config = dict(
    num_hidden_layers=10,
    hidden_size=64,
    num_attention_heads=2,
    num_key_value_heads=2,
    head_dim=32,
    intermediate_size=192,
    vocab_size=1024,
    hidden_act='swiglu',
    norm='rmsnorm',
    norm_place='pre',
    norm_eps=1e-05,
    positions='rope',
    rope_theta=10000.0,
    rope_fraction=1.0,
    qk_norm=False,
    attn_scale=0.177,
    bias='none',
    tie_word_embeddings=False,
    parallel_block=False,
    init='trunc',
    init_std_qkv=0.0625,
    init_std_o=0.0139,
    init_std_up=0.0625,
    init_std_down=0.0139,
    optimizer='muon_variant',
    learning_rate=0.00638,
    lr_mult_o=3.0,
    beta1=0.95,
    lr_head=0.012,
    max_grad_norm=1.0,
    warmup_steps=200,
    schedule='cos',
    final_lr_fraction=0.1,
    batch_tokens=16384,
    max_seq_len=1024,
    doc_mask=True,
    train_tokens=141100000,
    max_steps=8613,
    dataset='wikipedia_en',
)
Each number is 128 + 24 x the weight over its row's rms, rounded and kept within 0 to 255. Layers, rows and columns count from 0. The size above them is the row's rms in percent of the matrix's.

# layer 2 MLP up, 192x64, rms 0.23, rows 170-191, columns 0-63
size [ 95 101  92 107  96  95 106  95 111  92  90  88  99  99 106 105 116  98 103  96 104 100]
[[169 146 152 125 162 185 133 150 125 113 134 101 145 128 123 113 156 101 135  90 132 116 120 133 126  94 125 114  89 141 107  82 138 129 107  87 160 137 173 142  93 123 147 172 153 114 143 144 155 100 122 122  84 114  98 109 137 154 116 130 124 117 135  78]
 [144 158 131 126 116 123 114 160 107 158 145 124 159 151 106 125  90 161 157 146 123 119  85 125 124 179 152 150 181 136 161 131 120 139  85 167 141 142 147 143 131 142 116 115 110 152 129 116 117 109 129 116 137  96 146  84 193 105 149 138 105 137  90 139]
 [121 157  67 124 129 163 157 100  96 104 113 174 127 148 158 114 112 105 130 131 130 113 146 113 154  91 154  91 172 150 123 154  82 114 112 136 101 103 152 118 126 150 133 122 118 181 118 125 139 123 110 164 142 157 113 132 138 139 126 137 134 149  94  82]
 [129 121 139 120 162 128 113 124 118 101 118 106 128 165  75 158 104 119  77 112 130 123 144 159 109  95 128 130 105 161 148 112 164 104 142 126 118  86 102 113  91 182  91 143 155 130 163  90 112 156 133 124 113 140 156 150 116 128 144 140 145 143 177 139]
 [141 151 171 117 163 109 100 104 111 123 155 107 144 122  93 134 112 114 129 128 150 129 141 148 123 204 139 142 105 139  99 136 142 156  92 132  91 124 142 181  90 148 127 144 138 147 152 136 116 163 150 153 167 133 114 103 163 115 129 105 169 119 134 108]
 [131 110  95 144 137 127 115  93 110 123  94 134 125 121  95 143  89 141 122 108 115 124 142 135 128 143 175 164 148 160  93 171 129 140  61 157 136 105 136 116 113 167 139 103 132 152  91 106 137  97 161 147 125 137 102 135 154 110 154 159 142 178 111 136]
 [146  86 124 130  96 132 118 131 119 155  94  99 157 125 159 152 175 179 163 121 139 145 124 178 150 154 117 118 159 130 123 131  83 118 132 110 131 114 139 134 130  97 163 144 161 133 175 128 104 112 128 129 165 121 130 135 147 118  81 127  81 150 139  98]
 [131 113  98 130 131 112 152 138 144 170 115 118 162 139  93 107  94 117 118 159 154 159 134 134 155  73 134 109 126 136 123 113 132 137 135 150 137 100 136 128 134 120 100 145  89 160  80 186 158 143 118  70 137 166 135 141 149 155 135 152 117 110 147 161]
 [131 118 166 168 109 109 139 122 107  87 138 165 146 128 124 160 151 142 143 100 116 118 140 137 103 148 113 124 112 140 114 125 134 142  96 154 145 101  98 112 149 163  96 145  72 149 149 147 164 150 147 148 143 148 155 140 119 114 117 142 176  69  87 150]
 [137 124 132 118 112 148 101 169 184 110 108 143 154 126 135 117 155 168 152 112 126  85 139 112  83 112  96 143 108 145 141 155 110 101 116 149 121 137 108 122 132 122 138 114 100 143 133 149 180 158 157 125 117 124  94 121 168 105 192  99 125 120 132  93]
 [163 135 134 156 143 161 111 105 154 140 104  99 144 126 124  76 117 137 117 133 115 116 103  94  98 135 151 121 111 132 146 159 124 112 161 132 129 111 113 129 135 144 113 123 162 101  93 112 122 159 179  48 169 135 119 152 106  96 140 113  98 103 136 112]
 [165 112 153 129 176 131 119 174 131 100 135 162 156 117 112 129 134 116 153 118 125 135  75 128 121 156 102 151 130  98 125 143 151 133 147 180 113 128  99 139 166 139 122  93 182 152 138 147 132 113 125  98 109  79 134 111 139  97 121 103 119 108 167 111]
 [123 134 133 142 125 127 100 115 105  99 110 109 120 130 162  82 113 120 116 113 132 128 147 122 135 167 130 129 152 135 162  91 121 105 104 123 154 135 194 163 128 126  94 139 118 144  96 108 153  72 118  96 133  86 131  65 138 130 118 134 132 162 147  89]
 [124 135 109 139 161 129 159 167 137 157 116 110 156 124 138 159 140  94 108  95 145 143 136 131 112 170 119 119  89 164 131  92 160 154 126 146  94 170 156 103 128 151 179 169 132 133 152 156 118 103 128 136 120 127 114 126 103 170  96  99 140 126 161 154]
 [148 106 106 139 128 132 110 160 129 108 144 167 148 102 137 149 158 109 110 127 114 173 143 130 133  84 113 138 150 120  90 159 160  85 144  68  74  91 124 147 137 114 113 151 132  90 151 120 127 139 103 155 122 146 136 108 159 133 117 144 118 155  86 116]
 [ 94 114 110 159 128 137 135 137 122 121 105 144 135 174 121 108 185 148 117 124 141 182 177 152 143 145 159 156 127 157 120 143 133 150 109 154 103 145 123 173 100 131 143 107  98  83 133 128 106 118 160 177 131 128 119 147 115 141 128 163 133 156 145 162]
 [ 99 172 122 132 127 162 153 136 159  88  82 126 134 131 153 117 134 184 119 130 141 147 163 105 172 145  97 100  94  82 140 152 147 123 145 154 131 151 126 136  92 109 153 127 163 171 126 144 101 145  95 142 164 123 120 143 155 128 129 121 107 117 153 125]
 [185 127 106 144 154 119 127 147 173 132 115 134 172 140  75 125 135  96 134 128  84 132 113 134 163 110 141 160 158 133 114 161 109 170 129  88  98 116 144 137 110 126 159 188 133 100 128 138 119 170 155 120 129 128 115 142  93 138 135 130 108 119 121 149]
 [101 106 102 135 145 124 136 153 139 176 140 157 148 101  97  82  82 134 103 161 103 122  93 161 145 159  80 118  91 134 149 142  84 120 135 128 156 101 153 145 129 120 139 167  89 123 134 134 114 164 130  82 148 132 114 121 117 106 130 109 132 110 137 143]
 [ 95 174  92 110 179 163 137  82 135 146 121 102 131 130 139 156 141 124 120 113  95  86 158 102 144 112  83 146 139 103 116 122 106 141 120 113 104 106 111 119 145  94 123 146 148 143 151 124 134 182 105 168 130 140 179 104 123 143 111 119 131 151 126 110]
 [123 147 153 104 142 140 124  79 126 129 127 125 154 141 183 112 129 101 133 139 146 164 138 113  78 124 102 146 131 131 129 143  79 171  89 115 106 136  99 162 112 175 123 120  98 175 122 127 144 126 109 109  89 147 162 134 134 134 116 150 134  88  93 129]
 [110 101 145 156 103 120 154 148 123 157 120 149 171 144 148 169 123 186  95 116 131 117 175 158 106 130 100 113 126 151  72 102 124 124 169 116  98 136 121 114 148 151 127 134 105 169 114 123 103 143 128 176 134 114 144 138 141  96 112 114 101 143 161 129]]
# layer 2 MLP down (transposed), 192x64, rms 0.116, rows 170-191, columns 0-63
size [ 95 109 101  78 101  98 109  99 104  98  94  88 100 105  91 104 128 109  93 103  97  79]
[[173 102 149 130 141 122 128 105 100 119 120 115  88 110 133 139  89 165 113  89 132 142 116 130  65 110 116 109 139 133  94 139 134  94 120 105 143 142 118 151 131 192 131 139 133 148 116 142 154 109 136 104 111 148 145 136 169 116 159 124 141 152  62 132]
 [129 124 112  99 142  75 161 120 151 117 114 117 123 112 139 134 140 150 122  96 147 116 177 142 102 161  90 146  99 103 143 136 148 129 122 143 110 149 170 121 116 147 102 128 125 161 143  86 128 116 111 131  81 127  77 125  93 163 111 170 153 128 167 102]
 [130 107 110 104  96  78 155 141 120 154 152 132 162 103 120 168 109 109 166 107 125 137 125 137 120 141  88 137 153  69 112 114 123  86 133 107 150 123 144 107 131 132 135 112 125 120 150 111 143 125 152  70 156  65 125 129 124 117 124 115 161 103 130 166]
 [101 131 133 133 150 104 147 122 130 153 134 168  57 124 134  95 182 142 138 122 108 140  99 108 134 158 194 124 117 147 116 127  91 139 115 124 153 142 150 127 165 129 139 134 175 128 121 115 141  89 154 133 159 131 120  90 121 113  77 110 135 124 116 126]
 [142 150 143 115 127  85 138 131 132 145 148 159 121 113 150 125 114 162 158 122 126 163  74 148 110 169 147 138 149 127 134  64 123 138 128 126 132 149 110  84 105 128 170  86 166 112 132 109 121 120 155 105 151  91 121 109  79 118 143 135 155 125 153 154]
 [116 146 129 153 124  97 119 135 100 135 115 137 154 154 134  94 125 149 158  98 153 123 117  95 134 140 109  93 150 109 119 110  93 141 155  86 143 164  95 144  76  92 109 164 146 113 140 160 201 146 106 154 115 134 130 152 141 106 136 151 154 124 116 119]
 [109 112 111 126 122 156 121 152 128 106 149  87  95 136 120 125  66 130 142 175 123 146 112 134 114 135 113 147 144 159 156 145 112 127 134  68 111 155  96 129 139  84 104 154 162 112 111 129 154 150 161 142 135 150  99 139 139 118 164 169 133 132 167 159]
 [157 126 108 135  93 107 122 139 134 108  99  87 119 142 155 121 162 136 126 117 130 168 132 144 144 121 162  89 185 113 153 142  84 149 112 111 120 142 154  77 131 148 159 143 146 126 118 128  96 145 125 151 130 129 143 107 152 142  90 179 165 111  97 155]
 [140 147 106 116 183 157 103 103 145 150 103 147  94 174  75 115 128 122 149 103 108 139 139 133 133 127 144  84 104 115 122 116 126 146 106 120 112 113 111 106 115 108 162 100 137 154  56 145 149 112 136 124 126 135 127 140 130 120 131 145 100 167 132  71]
 [113 107 107 110 127 107 115 123  98 120 145 104 135 143 142 130 110  97 157  98 106 117 111 125 136 133 145 127 170 128 144  74  89 148 142  96 142 122 171 120 138 147 105 139 150 127 124 110 118 119 110 161 179 149 101 178 151 140 154 129 165 156  77 174]
 [142  93 115 144 120 144 128 137 172 124  83 113 155 126  96 104 134 127 163 158 141  75 121 183 100 130 134 131  99 103 158  98  93 129 131 122 133 153 104 144 120 149 112 123  77 118 153 153 105 112 138  84 146 147 148 158 107 101 121 103  89 129 130 118]
 [171 137 104 147 171  87 148  97 151 126 138 136 147 109 104 180 111 143 125  99 136 113 112 134  83  93 147 102 118  96  84 113  80  97 128 112 116 131 111 128 120 123 163 134 160  87 157 168 128 124 139 114 144 140 101 111 122 127  95 136 102 131 112 151]
 [ 93 131 101 154 132 195  75 155 101 133 133 132 115 149 141 179 123 130 116 159 125 112 154 160 110 170 140 148 150 109 132 167 119 127 131 125 118 158 141 148 121 144 159 100 103 121 109 136 142 116  98 106 183 111  96 157 139 129 144 127 117 125  89 116]
 [129 153 112  67 131  99 160 130 122 135 125  77 142 146 102 141 115 114 115 149 169  79 110 126 131 140 137 125  88 124 114 112 135 130 158  87 161  83 134 143 120  99 127 134 188 122 131 105 104 129 126 125 124 158 132 157 119 121 163 147 145 156  90 160]
 [170 134 169 133 122 146 149 136 172 162 145  93 115 105 156 150 118 132 154 139 101 130 163 134 129 129 142 140 119 152 197 138  91 179 120 167 122 137 133 128 102 124  91 157 117 130  86 117 140  91 119 143 135  87 108 138 118 147 142 136 112 126 125 166]
 [144 134 112 155  82 107 148 141  94 100 137  94 180 137 105  83 118 168 125 133 120  94 107 155 143 116 173 116 112 130  64  85 105 101 142 143 151 113 155 130 110 147 126 130 132 113 104 134 132 125 120 140 139 126 138 143 141 120 152 176 162 154 155 116]
 [154 123 152 116  95 100 124 130  94  98 151 117 133 123 142 142 105  85 111  82 136 125 106  94 108 129 147 143 170 170  84 137 101 123 130  98 147 112 130  85  94 126 124 134 113  94 110 104 148 112 102  79 132 139  91 137 170 124 130 146 154  93 136 115]
 [101 140 116  94  91 138 137 112 105  73 115 150  85 113 164 143 131 176 137 150 139 112 151  82 107 128 107 113 122  94 132 118 151 120 126 126 145 127  97 143 128 154 126  84 136 132 144 138 132 119  84 157 152 120 109 158 184 166 120 110 108 119 118  94]
 [150 152 162  95 139 148  78 135 125 125 108 137 143 168 137 116 167 132 112 119 125 169 143 119 113 136 184 125 109 124 104  98 147 143 127 153 115  89 106 119 110 157 132 135 149 128 119 126 139 160 129 120  94  81 156  72 148 125 148 108 144 154 168 160]
 [117 109  84 124 154 129 114 131 110 126 152 137  80 118 111 129 183 123 149 148 138 114 143 179 158 141 144  87 131 130 116 149 128 110 151 115 110 134  85 140 134 115 117 116 137 153 147 121 163 105 111 190 127 132 151 100 152 129 128 170  68 160 138 137]
 [135 139  82 170 148 132 111  92 183 155 128 158 133 180 141 132 146 113 135 136 124 158 150 151 150 111 129 122 141  84  94  96 148 138 195 129 112 125 142 127 108 183 156 122 121 129 117 116 153 129 105 106 146 114  90 143 117 114 149 113 137 126 106 116]
 [113 132 126 112 142 155 169 157 114 140 131 152 102 144 154  86 162 125 117 130 156 140  68 103 132 127  87 130 152 101 142 116 148 124 152 146 141  89 119 120 158 111 122 152 117 128 172 125 137 153 119 158 129  84 154 139 124 179  90 153 129  88 148 102]]
# layer 2 MLP gate, 192x64, rms 0.235, rows 171-191, columns 0-63
size [ 91  92 109  90  93 105  98 110  91  84  96  94 119  95 103 106  80  98  99  97 108]
[[138 163 132 134  99 147 109 156 148 157 135 146 143 128 139 142  97 139 185 144 141 134 105 150 150 135 133 156 143 114 104  97  91 112  71 154 145 110 129 135 112 167 118 106 134 155 135 108  87 103 117 170 137 105 156  94 178 117 125 170  99 133 124 118]
 [120  82 138 138 156 126 139 159 173 126 152 109 139 112 110 172 148 149 130 132 104 138 116 137 127 163  93 114 135  91 109  77 146 102 165 158 187 118 124 115 182  98 161 148 155 104 159 136 127 140 141  96 142 113 147 129 105 141 138 125 131 128 146 145]
 [167 124 170 142  98 134 131 116 158 141 139 165 148  79 154 116 121 152 142 120  91 166 138 134 123 123 130 134 142 123 144 125 120 149 114 169 138  89 118 121 123 126  85 122 133 125 144 154 112 162 103  94 108  54 116 129 183 142 150 124 151 105 110 146]
 [108 136  79 122 127 131 128 127 111 156 104 118 135 110 143 138 116 149 144 163 154 130 149  65 105 122 108 183 154 119 162 166 124 163 136  73 144 170 127 151 103 153 125 149 126 121 142 116 144 134 101 138  79 129 150 158 170  98 119 115 143 122 130 131]
 [114 147 155 128 103 115 151 169 155 134 136 138 101 128 181 153 174 128 159 149 144 125 128 110 120 103  96 108 129 117 112  95 164 130 144 108 137 159 118 110 165 101 137 143 125 130 156 160 105 130 114 130 131 109 188 140 134 110  98 138 134  64 168 113]
 [132 134 117  98 186 137 136 162 119 103 130 139 117 125 140 100 145  94  71 122 113 156 167  85  65 141  93 154 104 124 137 131 142 134 123 156 150 151  71 123 151 151 106 109 132 155 114 146 118 150 134 114 120 147  97 108 107 121 140 163 119 121 108 128]
 [148 145 139 126 100 168 109 124  97 132 147 120 137 115 123 132 118 114 118 160 153  88 135 123 119 158  87 183 124 134  97 167 128 146  93 127 115 129 159 163  76 157 107 111 142 113 128  85 103 110 125 168 151 125 103 126 102  76 137 155 130 149 109 103]
 [137 150 177 171 142 109 145 127 107 124 147 156 149 109 131 122 151 148 113 116 119 111 136 133 120 133 117 144 159 119 114  77 150 131 153 160 158 102  91 133 128 142  84 137  89 126 185 157 122 167 138 119 152 122 122 156 103 124 126 130 143  58  97 133]
 [104 162 111 126 171  96 123  80 112 118 120 129  89  85 137 149  96  96 121 142 119 178 109 115 163 160 155 101 148 114  99 137 127 184 139 136 150 115 148 115 130 149 129 152 129 134 148 101 102 126  96 110 135 126 166 141 110 136  87 123 148 126  98 156]
 [133 143 110 155 130 125  94 151 150 123 107  90 132 114 115  96 122 152 113 120 138 108  90 105 132 120 168 155 113 151 131 151  93 112 126 136 148 125  89 155 107 159  91 146 144 121 121  90 137 120 150  54 188 141 144 120 123 124 173 111 102 129 124 101]
 [120 160 105 117  93 185 113 110 140 127 136 127 103  73 136 132 101 124 122 172 142 135 150 146 114 117  90 102 147 154 134 124 105 128 145 103 158 105 146 130 100 106 126 169 114  82  87  86 131 144 109 153  95 152 131 126 108 131  85  94 134 110 135 112]
 [110 131 137 132 144 126 117 166  96 115  85 109 114 163 154 128 119 148  90 117 141 161 143 127 104 126 113 153 137 125 145 102 134 130 119 112 132 144 144 128 133 167  84 129 130 123 105 134 163  75 119 106 140  57 129  82 117 136 150 134 154 138 174  78]
 [121  86 123 174  98 152  93 125 106 117 158 150 152  89 165 149 103 154 161 127 121 145 139 129 107 136  79 124 135 120 131 142  71 153 135 166  94 181 115 131 125 115 129  89  99 137 115 147 141 160 112 136 146 154 118 123 111  89 111 109 118 114 115 134]
 [158 120 124 130 125 156 118 110  98  85  96 150 173 156 125 105 128 143 109 121 137 102 155 127 143 118 133 182 163 128 101 103 127 130 152 113 111  79 161 144 130 124 129 128 147 107 121 126  79  72 120 130  86 145 141 134 156  70 106 144 116 142 131 148]
 [146 162 149 107 107 135 127 115 132 170 138 130 112 115 128 100  79  83 134 109 102  85  68 108 120 107 104 127 152 108 131 100 115 118 164 124 127 112 143  92 144 121 102 140 117 147 106 156 140 136 109  66 124 117 133 114 139 144 151  87 134 126  74 133]
 [150  96 129 108 119  89 130 166  95 119 147 128 113 146 106 125 124 128 129  94  98  97 111  97 134 121 135 183 156 211 119 108 118 132 140 105 127 140 132 150 155 149 111 128  97  86 104 145 142 120 134 110 152  77 119 144 148 143 107  98 101 121 113 137]
 [150  65 165 173 160 145 153 182 152 113 128 142 165 144  84 143 120 116 126 112 128 135 133 145 110 123 159 123 151 148 113 115  95 136 121 145 122 117  96 132 104 167 176 160 139 108  82 157 126 170 144 122 119 118 136 133 115 128 113 107 101 132 131 149]
 [122 165 124 155 116 120 118  92 111 107 110 167 115 126 156 158 148  92 149 130 102 175  81 118 117 133 169 143 157 105  91 111 161 148 152 130  97 132 124 118 139 156 119  98 165 122 162  80 128 138 124 147 131 118 158 146 149 127  83 162 124 100 130 118]
 [118 150  96 147 152 114 118  85 102 121 170 101 136  89 132 134 136 122 100 152 158 116 143 138 115 150 125 124 126 115 133 118 101 123 113 117 132 129  55 101 151 118 106 135 144 156 153 135 124 162  88 189 101 102 133  97 136  88 124 130 105 171 115 110]
 [140 130 133 125 148 126 128 140 104 118  93 188  88 117 141 143 145 150 148 145 126 143 137 135 111 134 104 140 136 167 107 143  75 117  55 126 112 110  87 144  76 160 139 127 163 146 105 115 145 143 134 114 151 146 159 136 126 118 132 135 185 128 105 125]
 [118 121 116 149 116  72 133 151 120 148 112 109  95  97  69 138 126 123 115 123 150 108  82 116 155 118 161  97  97 129 128 125 151 136  81 117 159 125 135 148  82 114 149 132 138 116 119 147 118 102 143  91 159 125 151 142 122 134 145 160 122 117 115 197]]